Each number is 200 + 40 x the weight over its row's rms, rounded and kept within 0 to 999. Layers, rows and columns count from 0. The size before them is the row's rms in percent of the matrix's.

# up: layer 6 MLP up, 384x96, rms 0.188, rows 268-367, columns 0-31
# down: layer 6 MLP down (transposed), 384x96, rms 0.189, rows 268-367, columns 0-31
up268,095,220,243,111,202,163,200,172,160,242,173,223,188,186,112,233,152,203,164,247,187,213,179,202,226,140,147,263,173,178,187,194,158
down268,089,227,263,271,190,272,244,204,286,255,237,321,208,202,208,192,247,255,212,164,200,191,220,173,191,116,144,196,189,220,211,184,285
up269,088,192,188,253,223,227,167,91,140,131,283,246,119,194,147,271,268,205,223,221,226,190,205,187,185,150,219,200,250,254,243,142,204
down269,093,159,233,220,198,271,177,218,220,218,178,194,184,231,208,113,199,204,235,181,180,236,248,192,206,181,196,170,246,173,112,262,203
up270,112,275,212,207,180,225,186,232,161,258,174,205,253,132,120,165,249,169,186,245,232,237,196,158,193,145,283,255,164,218,244,241,208
down270,116,175,199,262,171,224,162,103,250,301,164,147,219,164,167,224,179,199,194,102,238,232,212,241,246,272,158,198,247,144,215,162,199
up271,120,241,191,197,163,129,160,167,205,210,234,263,179,191,181,250,251,192,127,230,228,203,147,258,207,220,117,161,172,233,216,120,231
down271,103,143,177,213,210,166,187,116,140,189,181,222,166,186,237,195,184,249,204,189,247,258,175,168,194,177,198,214,154,189,207,182,292
up272,099,187,173,124,222,155,216,210,209,191,188,237,110,229,251,205,179,139,233,221,213,144,116,228,264,186,226,181,216,138,121,232,212
down272,107,193,188,226,228,221,240,165,240,179,227,227,219,141,180,232,302,200,283,252,140,177,193,169,190,253,261,194,172,271,153,220,286
up273,079,290,147,227,178,237,155,259,191,187,197,204,177,227,235,254,233,131,209,136,152,256,182,234,187,194,218,139,214,279,171,207,252
down273,078,124,235,209,229,269,275,131,207,220,179,255,219,162,184,162,82,240,201,205,219,198,189,206,270,182,154,190,174,187,236,190,183
up274,095,202,199,155,195,239,211,210,165,237,229,193,202,188,222,203,215,223,155,182,159,165,242,204,223,115,245,149,125,175,220,225,180
down274,067,191,220,176,215,185,209,221,232,163,161,214,155,143,196,204,205,148,243,203,172,253,141,157,191,259,204,182,187,130,144,213,188
up275,103,152,214,232,136,202,200,196,85,167,180,276,217,223,185,292,255,180,215,248,179,225,247,195,228,233,189,233,212,127,251,232,212
down275,096,277,238,240,224,212,133,184,205,110,222,254,151,172,131,194,221,211,169,234,201,181,189,136,211,165,272,165,250,301,255,201,251
up276,081,214,127,141,164,223,170,180,151,232,174,204,241,168,179,247,164,199,215,153,137,174,205,182,216,219,166,280,202,207,171,208,233
down276,091,172,211,197,151,254,231,135,214,203,158,185,188,215,206,124,176,271,212,244,159,224,181,188,180,153,244,179,296,181,190,192,219
up277,094,178,282,177,201,191,240,240,208,163,258,276,113,219,122,211,260,176,165,160,216,205,183,229,207,179,180,242,252,141,201,188,222
down277,083,214,219,198,232,223,204,244,233,189,180,177,201,207,245,172,155,162,252,74,162,164,260,164,160,257,174,139,222,206,182,201,214
up278,104,200,213,217,192,247,182,189,270,220,232,166,276,242,141,156,180,210,235,198,203,112,208,198,250,268,203,201,206,212,188,201,105
down278,096,176,142,191,184,181,153,135,157,221,205,183,216,196,111,184,164,233,144,184,167,179,190,187,227,203,201,123,216,239,266,176,126
up279,101,166,156,233,212,196,272,224,143,195,128,195,213,127,209,225,202,78,142,178,250,225,187,259,151,223,272,204,201,246,202,223,152
down279,099,204,177,112,231,165,294,163,137,199,214,227,180,169,179,247,133,198,177,255,189,159,183,244,213,193,158,115,245,245,214,278,159
up280,097,235,183,286,184,191,158,231,185,197,173,181,192,251,203,190,264,193,223,288,220,239,180,170,247,164,143,187,249,233,197,210,215
down280,112,121,228,241,185,206,244,140,168,187,191,188,182,205,153,197,93,202,190,115,201,164,224,151,197,276,184,146,151,185,217,199,141
up281,103,182,143,154,221,180,171,159,180,230,156,200,154,174,153,172,225,217,202,203,200,213,182,202,161,162,112,224,81,142,260,189,257
down281,091,279,210,230,130,259,221,170,135,180,152,187,201,203,168,163,185,164,201,189,179,149,232,212,179,232,204,202,217,135,173,212,245
up282,085,241,173,204,187,258,169,172,152,157,138,192,101,180,257,175,260,157,200,226,154,221,124,219,193,205,189,178,143,206,171,247,165
down282,088,198,219,203,197,170,262,184,283,184,257,197,224,222,131,155,190,211,145,146,197,209,286,230,198,218,251,259,125,159,231,196,198
up283,101,202,157,166,204,173,126,247,160,148,293,297,175,201,210,199,157,181,187,114,247,208,154,207,127,183,218,167,251,195,118,218,203
down283,118,233,231,238,203,220,241,240,221,247,170,141,221,206,235,208,204,189,208,253,231,210,247,191,183,185,195,260,248,208,163,241,200
up284,099,181,227,198,242,197,203,185,198,183,203,241,187,162,190,146,221,222,125,155,235,236,172,191,164,238,185,204,150,222,197,152,243
down284,109,321,225,233,205,207,208,206,172,258,217,156,152,223,288,147,222,213,189,173,165,168,201,121,290,226,203,255,220,183,189,205,198
up285,109,218,142,186,220,216,181,100,173,184,199,234,192,264,226,167,165,166,178,160,248,167,258,156,244,141,109,247,221,199,175,185,188
down285,113,158,186,247,136,191,255,224,136,142,209,247,192,213,205,233,284,203,213,219,203,204,203,205,190,207,202,164,166,201,198,201,252
up286,094,225,228,200,176,143,235,186,215,144,247,259,193,164,212,265,193,206,216,189,284,215,145,205,263,197,163,159,212,191,136,231,157
down286,109,211,248,210,187,152,212,136,199,176,262,186,157,214,120,282,198,165,232,201,257,177,205,210,217,230,206,188,260,272,194,99,242
up287,093,96,224,232,225,205,259,225,210,210,230,197,234,126,265,185,220,165,210,245,256,176,200,178,172,166,212,211,238,180,172,276,209
down287,112,212,255,208,158,237,193,150,222,205,175,239,230,184,198,261,158,277,265,159,154,152,207,268,247,276,189,169,231,173,225,212,171
up288,098,244,229,150,189,203,190,222,188,212,115,251,174,211,263,180,167,206,182,253,238,206,221,143,250,215,201,214,153,205,193,199,216
down288,113,216,156,166,205,253,155,116,208,162,211,216,207,226,226,235,90,201,180,147,151,202,212,305,185,193,152,205,164,264,164,201,133
up289,113,191,153,226,229,220,219,171,189,178,256,184,174,133,277,281,245,240,237,191,189,239,142,190,201,167,219,252,158,203,215,229,175
down289,116,187,249,225,158,252,178,201,149,264,166,202,114,162,215,157,171,150,260,122,205,206,233,194,248,126,227,186,237,172,190,241,207
up290,106,242,223,272,192,188,227,143,207,121,196,230,199,96,79,219,236,196,173,185,196,186,175,216,163,207,230,187,243,291,215,190,192
down290,099,182,226,153,152,143,218,201,164,228,245,185,194,133,238,216,234,246,192,127,183,200,229,175,166,182,226,265,169,248,232,195,232
up291,086,220,113,199,246,226,185,209,180,119,198,205,226,220,194,214,223,183,150,193,187,172,142,257,257,167,252,156,219,188,212,231,177
down291,081,138,296,200,228,231,147,169,187,201,201,239,186,226,186,180,184,257,173,206,185,265,131,259,147,188,193,158,196,196,183,151,163
up292,098,224,170,147,293,201,256,215,169,235,256,153,150,149,165,272,213,158,100,283,214,255,294,187,221,223,138,252,170,215,228,202,224
down292,099,221,192,206,147,213,200,171,226,194,218,208,200,196,141,209,216,262,180,265,180,233,219,132,221,115,197,256,217,217,172,267,245
up293,103,249,143,172,200,149,200,246,196,215,197,160,209,183,218,198,194,218,248,170,209,204,171,211,234,233,274,188,208,219,118,244,231
down293,104,136,215,179,221,173,243,175,207,190,220,125,206,214,231,215,235,232,214,113,158,206,243,200,260,180,187,206,223,174,177,186,167
up294,095,233,208,245,156,170,217,241,211,205,143,223,237,113,162,178,236,109,184,169,177,234,228,207,193,185,157,188,200,142,76,276,160
down294,103,163,216,160,258,202,176,205,140,199,165,162,217,181,214,175,135,237,207,186,192,227,232,197,226,199,274,217,185,197,234,131,162
up295,094,222,218,174,168,236,153,239,133,258,198,249,235,165,239,140,232,219,193,172,129,230,137,145,197,228,163,193,170,221,194,109,191
down295,087,175,216,188,241,200,168,235,255,229,191,265,194,238,155,244,149,209,227,191,217,187,169,191,162,216,196,139,236,222,197,291,182
up296,107,217,170,183,173,192,257,188,222,207,93,208,168,131,220,215,169,197,290,210,189,162,196,171,240,172,221,193,236,234,251,133,196
down296,115,200,232,193,168,168,222,153,201,162,179,129,213,163,191,235,141,121,310,253,235,211,201,321,233,241,270,172,159,202,229,234,232
up297,117,231,186,259,291,200,188,166,233,147,253,244,225,182,201,253,217,215,181,264,201,153,180,183,185,169,198,292,168,295,187,221,170
down297,109,134,170,202,203,197,264,270,214,205,141,273,222,202,164,176,189,196,145,199,258,176,244,201,174,223,238,163,202,241,210,215,220
up298,105,120,207,240,221,138,216,209,186,205,195,174,146,244,148,279,153,158,235,181,185,168,146,165,220,204,242,245,209,188,144,218,181
down298,100,257,217,193,243,214,166,206,173,209,245,173,181,167,245,166,197,239,196,193,159,170,232,112,194,166,209,261,192,191,205,135,276
up299,101,232,213,168,112,253,200,212,218,108,264,203,284,255,206,170,192,220,245,173,286,211,241,132,131,193,203,138,170,196,134,182,198
down299,100,184,194,185,221,209,287,248,276,210,141,246,229,161,118,261,200,165,176,97,258,211,188,247,281,231,179,223,263,207,221,243,197
up300,088,146,176,134,233,158,183,184,159,210,168,251,197,216,225,91,141,158,155,244,197,224,210,202,249,206,242,183,181,258,187,185,313
down300,102,155,202,256,212,212,171,222,185,193,197,213,230,302,162,213,228,191,208,154,109,213,284,235,278,198,50,176,196,196,199,155,259
up301,104,201,240,192,186,229,178,244,197,241,171,117,183,234,113,185,170,212,218,194,227,221,174,200,201,188,192,179,152,250,213,172,238
down301,116,240,139,187,131,188,237,139,183,192,188,241,208,227,182,179,189,194,173,187,161,210,196,181,176,261,223,236,173,167,159,210,206
up302,098,264,201,214,186,234,210,196,204,238,185,164,183,208,161,270,269,110,197,266,118,247,138,216,218,191,189,206,192,225,193,190,181
down302,112,223,154,182,209,190,137,177,180,171,244,150,187,110,200,233,215,220,229,207,159,215,170,254,140,186,148,177,194,236,259,189,141
up303,101,233,156,181,295,257,159,157,195,237,171,229,99,164,290,192,143,173,144,257,221,138,141,181,264,120,253,166,143,214,279,157,234
down303,103,221,187,130,231,222,227,272,138,249,246,186,170,195,185,208,184,173,152,242,169,148,197,154,198,214,225,206,248,197,319,157,194
up304,118,227,211,134,217,140,176,198,223,178,310,186,218,203,209,183,210,163,199,247,233,274,223,151,172,189,248,142,168,227,216,193,138
down304,101,206,212,247,191,168,248,221,234,216,194,157,107,161,182,186,288,129,234,272,243,220,116,193,262,234,252,218,162,240,266,152,239
up305,107,146,282,228,223,269,204,219,208,214,173,245,229,140,171,179,171,202,235,256,210,172,84,170,171,165,243,155,144,193,168,178,237
down305,105,184,171,241,162,177,216,175,266,239,135,235,217,184,233,285,179,210,228,171,181,176,192,139,182,192,223,227,251,288,208,250,203
up306,099,198,230,295,192,209,242,184,158,203,214,199,237,203,147,231,188,196,200,252,167,203,158,244,169,143,235,213,211,194,259,161,166
down306,092,195,275,217,174,297,176,234,253,199,166,165,177,215,165,171,142,245,236,258,223,215,206,215,129,158,235,171,234,142,269,176,223
up307,080,195,298,209,207,221,163,196,208,238,169,216,152,201,161,267,233,244,143,179,191,193,191,221,248,295,186,225,200,154,274,193,174
down307,074,149,293,105,214,196,260,232,237,174,186,211,195,258,171,205,230,260,142,219,103,203,211,238,161,197,187,291,221,146,219,246,187
up308,110,178,234,172,198,182,269,181,180,199,220,168,243,178,204,194,219,248,154,186,237,178,169,200,191,159,196,184,218,189,226,198,164
down308,121,179,242,259,210,216,211,221,236,276,193,199,204,209,219,216,162,131,247,194,238,161,216,231,184,245,214,212,248,211,238,221,168
up309,095,164,187,164,236,188,212,200,190,257,158,178,140,129,242,222,234,185,109,264,218,161,125,220,221,220,219,175,205,273,205,175,180
down309,095,202,268,268,158,221,286,205,195,258,164,212,166,211,200,142,183,250,206,172,197,204,171,153,149,191,165,219,208,162,172,188,230
up310,088,219,198,168,167,236,186,197,186,161,162,190,210,160,193,183,265,193,179,230,240,78,157,216,184,250,218,217,146,242,180,180,206
down310,073,178,240,166,141,199,178,246,282,246,183,186,177,216,260,149,174,243,261,179,200,140,198,180,162,164,126,178,252,168,71,248,209
up311,101,259,207,212,190,187,239,150,235,195,220,150,166,207,249,166,293,254,163,231,223,189,230,170,218,281,147,173,208,131,199,262,292
down311,098,267,219,237,157,194,170,179,247,231,191,256,222,177,195,244,221,210,190,239,275,193,270,210,188,137,271,266,212,185,234,160,269
up312,103,165,179,247,257,116,227,239,194,203,193,162,207,144,211,242,158,211,165,220,254,134,209,163,254,220,160,130,236,137,272,158,172
down312,108,168,202,276,196,169,253,240,190,200,258,183,266,242,198,127,164,230,260,124,166,227,272,194,181,285,255,107,213,187,108,186,145
up313,097,238,208,196,206,151,223,172,181,151,168,211,226,96,205,183,264,173,87,194,255,212,189,168,180,236,195,167,154,226,226,190,261
down313,077,171,230,236,257,215,193,124,257,187,249,264,201,280,263,240,180,217,132,199,188,214,214,200,195,233,241,208,212,205,125,185,203
up314,095,254,284,231,233,194,177,197,167,175,207,233,170,126,218,188,299,190,214,226,219,193,131,171,144,129,178,226,117,193,197,136,182
down314,090,138,172,241,168,212,235,197,197,217,163,201,198,258,191,162,113,200,146,186,122,162,212,151,189,175,244,195,161,184,127,214,138
up315,101,253,165,222,220,226,278,211,207,147,242,202,168,185,197,200,261,249,195,144,211,246,210,196,165,226,212,207,204,241,126,156,187
down315,112,205,112,199,245,183,121,186,259,233,237,189,211,245,241,200,232,248,238,251,163,227,255,212,152,163,200,203,141,136,169,216,132
up316,095,220,248,268,208,195,189,196,217,193,208,256,196,196,161,195,204,133,191,207,209,274,112,162,108,187,210,179,175,219,156,119,190
down316,112,180,135,155,174,186,100,201,223,224,239,193,209,224,134,172,164,139,162,98,236,217,285,228,166,176,200,102,248,223,241,179,171
up317,123,177,198,186,152,201,173,175,184,242,226,255,323,195,225,271,277,206,151,206,230,248,216,172,156,205,182,172,142,224,212,200,195
down317,130,118,207,224,262,213,190,196,199,188,266,204,280,215,173,145,184,223,196,144,170,227,188,162,125,206,176,188,202,190,176,187,152
up318,100,267,178,171,185,190,141,216,212,189,207,247,175,224,130,218,184,233,187,274,195,134,170,195,223,114,284,340,251,261,203,229,219
down318,104,152,216,269,211,213,213,243,178,215,238,218,176,147,238,247,180,167,248,126,220,163,239,212,130,242,204,196,214,121,180,142,297
up319,105,239,227,178,175,194,197,224,213,199,265,239,168,230,166,169,168,192,226,185,248,207,142,178,123,212,176,182,167,161,194,78,198
down319,109,194,229,283,227,217,226,201,234,168,193,298,221,218,275,222,209,259,231,206,210,197,264,238,202,207,207,241,146,263,174,207,232
up320,111,198,287,211,224,235,224,180,162,151,197,200,82,185,208,249,260,203,165,183,173,199,199,187,113,188,170,212,265,206,158,149,174
down320,100,242,178,222,162,197,232,238,164,255,191,272,228,198,185,256,222,177,186,204,226,142,197,286,233,216,235,201,263,258,169,237,213
up321,095,213,307,141,150,183,219,175,154,179,176,270,222,190,185,203,134,180,197,214,238,233,196,147,214,246,133,215,262,264,261,212,204
down321,103,184,261,245,158,193,203,181,121,176,190,235,102,170,240,229,290,126,190,246,216,195,235,171,174,216,200,287,164,155,190,181,236
up322,095,231,250,202,203,179,160,238,195,258,183,198,200,202,199,233,157,173,276,186,268,143,224,150,267,180,131,194,236,176,175,251,224
down322,116,200,155,135,230,229,198,164,182,188,180,201,258,126,163,174,252,222,212,147,202,181,143,110,216,238,183,189,210,227,159,139,144
up323,102,225,222,179,204,202,161,180,240,229,225,202,297,110,188,216,109,137,120,179,232,164,129,205,200,178,199,181,256,234,188,238,209
down323,092,207,251,205,120,261,237,175,196,127,197,204,219,243,236,212,127,169,270,179,168,227,231,238,212,121,259,251,146,195,208,192,203
up324,107,148,190,219,180,116,204,218,246,182,235,170,185,197,241,136,226,138,186,215,161,237,206,251,189,228,198,188,148,239,273,168,208
down324,121,194,240,137,192,199,124,190,232,237,189,224,243,210,200,218,207,202,151,225,197,199,245,247,207,201,148,229,171,196,182,215,215
up325,102,209,219,246,176,210,183,214,187,206,231,157,226,179,136,217,194,157,250,265,206,130,185,163,242,191,253,210,203,230,192,205,203
down325,107,189,260,284,242,253,199,97,227,120,187,214,227,166,219,163,166,209,171,267,230,207,259,193,246,194,230,151,218,169,181,165,178
up326,094,228,257,251,162,279,196,212,194,205,189,111,156,165,173,136,217,172,250,236,258,201,196,164,242,245,209,185,180,153,233,215,230
down326,090,124,229,229,246,201,277,183,189,240,231,223,213,216,107,167,155,238,238,190,197,224,185,212,181,166,193,168,208,114,145,156,163
up327,098,181,224,195,207,152,201,247,206,211,159,216,189,172,220,243,201,142,194,188,205,168,163,235,143,240,169,191,145,195,197,210,190
down327,113,159,179,198,177,251,129,237,158,247,192,164,201,245,213,118,207,202,254,158,224,333,240,210,167,157,152,130,212,278,186,252,221
up328,094,257,277,205,205,166,167,138,200,151,224,281,152,247,182,221,282,220,245,158,246,206,251,199,257,209,178,212,245,223,206,197,216
down328,085,184,144,235,195,162,131,195,256,216,154,228,261,160,225,203,169,250,192,165,230,242,212,241,229,192,187,137,284,237,176,254,122
up329,129,219,136,189,192,182,172,314,186,101,300,210,207,192,248,146,203,192,182,211,235,252,250,177,215,239,135,167,180,289,219,117,224
down329,120,157,194,287,218,157,134,207,240,251,217,263,153,240,160,223,256,225,202,271,151,187,133,176,184,165,120,155,225,195,212,202,217
up330,107,140,207,256,190,191,187,227,214,149,230,203,204,115,209,153,186,212,197,228,221,165,215,127,226,130,245,230,149,123,267,291,185
down330,116,173,203,255,260,219,263,240,240,246,222,190,242,144,228,235,199,140,220,138,182,222,211,195,153,237,183,156,125,148,182,187,200
up331,091,192,206,205,205,120,238,183,151,161,253,181,214,283,203,207,252,199,256,193,189,117,202,197,173,168,107,228,206,141,238,114,187
down331,082,191,241,221,190,255,239,219,181,237,241,188,157,173,233,162,208,166,211,184,157,239,193,169,234,175,234,183,280,214,137,159,272
up332,097,155,175,254,170,151,230,273,230,211,317,193,207,187,194,176,250,211,199,181,155,124,193,161,254,132,120,260,190,170,144,241,200
down332,097,207,132,200,246,173,139,228,202,143,183,191,137,200,223,79,230,213,223,266,263,185,192,193,212,190,248,113,275,235,223,242,202
up333,094,166,202,141,116,199,172,164,195,219,194,215,145,167,204,211,140,259,196,237,205,217,193,324,214,194,251,203,195,229,221,243,195
down333,093,170,209,241,200,166,213,237,197,146,123,207,207,199,145,287,143,284,221,197,134,194,232,250,263,249,158,184,205,201,205,277,210
up334,086,173,235,219,228,140,179,209,128,158,102,227,207,260,131,159,193,234,208,188,171,252,183,219,206,178,231,310,230,215,235,138,200
down334,065,206,216,178,219,277,125,204,245,239,197,116,160,213,251,155,178,237,227,162,197,222,231,131,147,182,220,213,261,154,235,249,179
up335,114,147,239,137,228,149,241,257,223,210,137,227,264,170,170,264,284,207,221,158,238,142,151,168,226,218,205,130,197,144,161,175,251
down335,110,194,288,228,158,240,221,233,207,181,227,271,184,181,197,278,213,172,259,172,244,184,215,186,195,252,143,159,220,264,162,149,271
up336,105,184,177,234,169,160,162,234,175,268,144,268,208,175,272,219,210,183,189,206,167,176,192,185,187,232,232,250,137,140,135,212,276
down336,106,233,95,160,186,306,224,275,201,206,193,217,133,212,152,88,153,244,252,143,194,250,158,226,127,152,196,163,174,247,191,204,196
up337,095,189,248,230,187,189,219,204,199,200,225,185,229,148,169,150,164,215,67,228,231,196,222,213,251,258,174,182,168,202,186,208,76
down337,100,186,297,214,150,173,234,221,284,197,193,210,185,268,258,124,200,272,154,181,203,269,273,195,196,267,240,253,138,161,149,247,214
up338,092,255,159,176,165,242,152,253,219,235,200,178,216,142,253,235,206,188,274,210,227,213,142,218,170,269,198,181,183,248,154,207,200
down338,093,120,194,214,199,195,151,131,200,159,163,207,229,167,218,118,204,255,232,175,181,210,213,200,185,274,183,137,226,97,172,227,191
up339,104,221,155,308,232,203,171,245,188,210,284,159,153,216,232,119,231,177,204,223,199,271,217,174,191,120,164,187,183,229,283,171,250
down339,112,199,180,148,239,209,111,110,292,145,135,215,241,239,172,265,149,202,166,162,212,223,180,205,185,143,157,153,148,88,203,236,222
up340,099,234,252,172,200,264,205,204,155,201,181,150,202,183,178,219,228,198,205,203,183,177,166,182,208,262,225,217,155,288,190,221,220
down340,091,135,204,178,226,215,205,157,187,227,221,277,205,185,181,169,173,231,206,247,126,166,189,238,163,187,211,172,149,253,214,198,171
up341,106,149,204,167,223,162,138,170,198,245,245,222,263,241,251,222,204,213,226,254,218,165,161,155,234,196,275,146,237,175,158,143,180
down341,123,191,138,214,216,186,193,236,183,255,146,182,213,221,209,162,199,191,120,163,125,246,189,272,253,248,248,238,245,234,189,184,182
up342,086,175,146,200,182,261,171,209,160,265,280,172,199,264,151,165,109,155,234,208,252,225,195,240,197,202,192,197,186,211,274,234,265
down342,083,142,156,142,172,167,199,205,245,140,217,189,161,234,124,221,157,262,223,244,161,182,171,191,204,175,217,185,196,161,186,174,166
up343,097,254,229,224,170,195,183,216,160,264,176,195,155,265,187,188,263,151,123,202,201,204,177,129,192,222,197,241,174,183,247,208,197
down343,100,196,280,132,232,197,154,123,256,140,249,211,213,233,176,213,146,107,154,237,171,183,139,178,141,203,221,183,87,240,164,178,255
up344,100,229,153,199,203,211,208,218,175,147,255,213,184,137,239,250,257,146,221,164,168,231,151,223,211,128,176,175,196,221,277,176,193
down344,108,202,228,213,250,211,244,181,191,199,202,179,178,213,103,171,145,221,216,177,224,196,226,207,180,244,207,190,220,147,204,216,166
up345,101,229,264,189,162,252,235,236,153,238,232,215,189,149,167,200,208,172,166,155,217,172,178,188,241,215,220,218,269,184,147,163,202
down345,113,201,183,271,204,169,165,184,209,128,244,173,208,212,244,154,167,252,203,156,316,150,241,232,180,224,201,232,154,214,224,212,172
up346,085,217,211,157,205,163,187,181,165,213,250,128,228,230,207,222,231,195,245,182,165,161,219,130,168,158,289,217,258,253,186,175,285
down346,095,181,218,192,265,143,220,139,294,219,159,225,219,164,224,237,296,160,246,122,213,184,236,237,258,183,180,158,204,197,156,227,239
up347,109,209,207,312,231,203,246,147,149,226,96,200,230,177,205,167,235,179,211,192,210,198,235,199,272,154,247,239,174,227,175,168,183
down347,108,221,173,129,233,245,231,142,112,207,170,185,125,202,195,177,114,211,218,160,239,192,232,208,223,198,124,202,262,150,245,184,226
up348,111,176,214,208,245,124,214,203,168,150,176,223,237,226,200,190,170,198,201,193,214,229,255,189,201,260,233,149,130,197,189,158,250
down348,111,236,171,264,187,192,202,131,248,276,167,140,268,210,204,231,142,126,260,201,272,191,232,243,118,186,190,210,172,181,166,120,112
up349,098,234,217,193,146,193,176,251,161,75,176,173,171,132,193,267,241,237,190,230,137,254,195,198,203,183,246,187,261,147,178,178,178
down349,109,292,220,185,178,237,174,181,246,245,198,256,160,244,138,206,154,277,203,259,155,240,197,195,208,162,145,234,231,259,199,199,248
up350,089,196,216,193,200,143,182,214,190,209,252,199,209,211,218,79,228,142,212,160,215,149,205,122,189,229,244,180,245,183,211,195,151
down350,093,227,156,173,136,231,229,244,220,208,177,196,172,213,173,171,114,185,222,192,219,203,165,240,174,288,160,148,186,201,153,209,188
up351,103,200,298,272,176,209,149,151,172,147,217,247,264,262,179,159,144,235,261,252,277,258,176,219,176,216,229,168,226,135,142,225,219
down351,087,183,133,156,213,220,198,270,194,195,246,231,170,162,191,228,211,116,172,168,251,265,168,175,301,189,207,222,219,181,197,187,148
up352,113,165,187,185,175,189,194,249,192,195,216,189,209,144,213,207,111,177,214,267,193,214,248,220,261,211,256,146,132,179,175,215,154
down352,108,187,248,190,172,240,178,230,117,142,148,308,232,131,203,171,238,185,143,266,179,235,198,216,211,149,231,225,226,224,191,238,165
up353,109,174,224,288,220,189,169,211,199,203,214,145,203,183,246,217,147,202,241,240,173,182,243,197,195,178,292,138,192,171,251,188,206
down353,082,187,261,220,235,199,253,275,236,218,178,162,197,211,203,226,172,156,143,283,182,249,232,207,251,126,256,200,257,186,275,233,179
up354,095,196,124,171,216,203,187,162,224,209,221,197,223,235,228,263,347,174,227,220,227,250,131,202,190,166,231,241,237,166,183,228,227
down354,097,197,190,168,193,194,152,292,204,164,217,237,187,187,164,249,278,189,170,278,159,179,198,79,197,179,199,226,184,175,197,179,270
up355,111,199,172,171,145,215,161,234,199,249,186,214,265,192,229,213,239,202,266,224,151,171,240,177,209,245,152,177,154,162,316,263,167
down355,112,205,155,212,255,240,209,207,241,169,211,253,271,237,254,230,188,189,180,237,103,190,179,238,213,164,237,140,178,159,145,125,164
up356,106,191,228,238,147,191,258,180,149,206,221,228,188,153,123,230,208,163,139,190,157,106,232,197,266,203,187,175,179,127,212,229,180
down356,110,187,235,181,232,203,300,243,228,123,220,160,196,219,175,224,279,203,188,242,180,208,180,227,190,193,184,99,160,240,234,213,244
up357,108,156,178,241,181,161,199,223,199,195,269,232,178,261,208,177,150,211,150,244,189,205,290,217,144,171,169,249,154,118,168,152,151
down357,111,247,100,158,262,221,127,213,193,190,192,242,206,165,223,214,188,238,181,129,247,211,209,165,203,203,254,206,245,240,199,173,125
up358,095,193,161,225,187,193,154,265,218,250,213,184,185,179,166,165,151,214,195,163,237,251,146,165,245,148,252,166,196,181,96,201,175
down358,094,168,269,143,186,230,241,201,140,207,134,237,233,175,166,276,233,149,258,186,174,257,137,177,259,120,140,233,211,187,209,218,197
up359,081,218,241,233,210,202,226,191,225,163,93,224,216,130,209,191,176,161,175,212,197,209,175,178,152,216,271,197,143,205,147,210,177
down359,071,216,182,115,264,184,222,265,209,227,205,285,177,182,184,173,250,226,140,215,130,255,200,203,170,155,211,213,190,199,240,215,278
up360,106,256,222,235,183,239,180,216,202,134,191,198,173,227,158,191,221,189,158,229,231,204,171,235,370,241,131,89,252,229,170,215,214
down360,104,254,161,133,163,128,226,167,180,162,224,250,233,154,220,211,185,232,166,175,199,240,236,224,180,228,200,239,115,227,181,212,154
up361,104,219,124,187,172,157,185,189,213,182,229,226,188,236,150,199,183,166,198,184,185,182,217,253,233,140,196,144,142,234,173,181,183
down361,098,255,172,161,247,187,146,227,231,192,207,168,192,209,200,178,190,260,222,148,219,225,154,218,183,195,154,165,204,199,180,243,219
up362,098,175,106,245,202,253,194,215,174,168,253,112,178,191,184,213,256,252,145,246,156,232,205,172,230,163,204,235,209,198,255,212,115
down362,102,353,225,204,214,220,162,227,212,205,134,286,171,268,247,192,182,195,219,215,200,236,270,225,276,212,207,185,226,233,240,174,256
up363,109,217,162,168,217,138,190,116,176,254,168,209,227,194,199,182,191,203,211,182,234,124,249,151,165,192,147,179,147,205,251,155,162
down363,101,146,265,208,132,186,217,250,193,233,155,181,219,222,153,282,237,212,250,221,161,150,138,178,269,190,219,246,236,258,202,275,181
up364,102,190,177,184,185,198,171,227,200,172,188,150,194,184,281,221,230,174,228,208,275,213,222,229,174,134,228,176,168,180,244,234,207
down364,107,227,190,226,154,218,176,179,224,233,163,181,197,207,247,173,158,165,173,179,263,172,152,169,229,164,153,138,202,239,200,266,169
up365,103,162,193,216,133,232,210,227,266,182,171,199,202,260,165,176,167,211,191,229,172,218,244,142,168,222,216,143,214,280,189,218,138
down365,093,184,122,246,203,178,194,195,124,165,233,130,183,160,229,277,177,178,217,188,227,147,150,260,280,212,203,223,198,239,162,136,222
up366,115,155,159,204,180,198,260,200,166,195,166,234,223,171,226,184,258,168,224,167,203,165,197,222,244,246,201,189,217,226,215,215,196
down366,132,175,189,210,197,272,221,159,129,224,199,270,262,220,218,201,202,106,135,98,212,207,231,224,250,201,201,281,199,226,150,196,231
up367,103,151,187,184,245,204,206,206,222,167,100,238,238,192,206,189,191,169,146,196,178,115,171,188,265,189,208,213,258,166,205,150,227
down367,111,238,151,232,209,226,247,212,213,219,168,194,194,224,213,169,181,160,217,179,164,326,244,165,178,213,221,274,169,174,215,154,182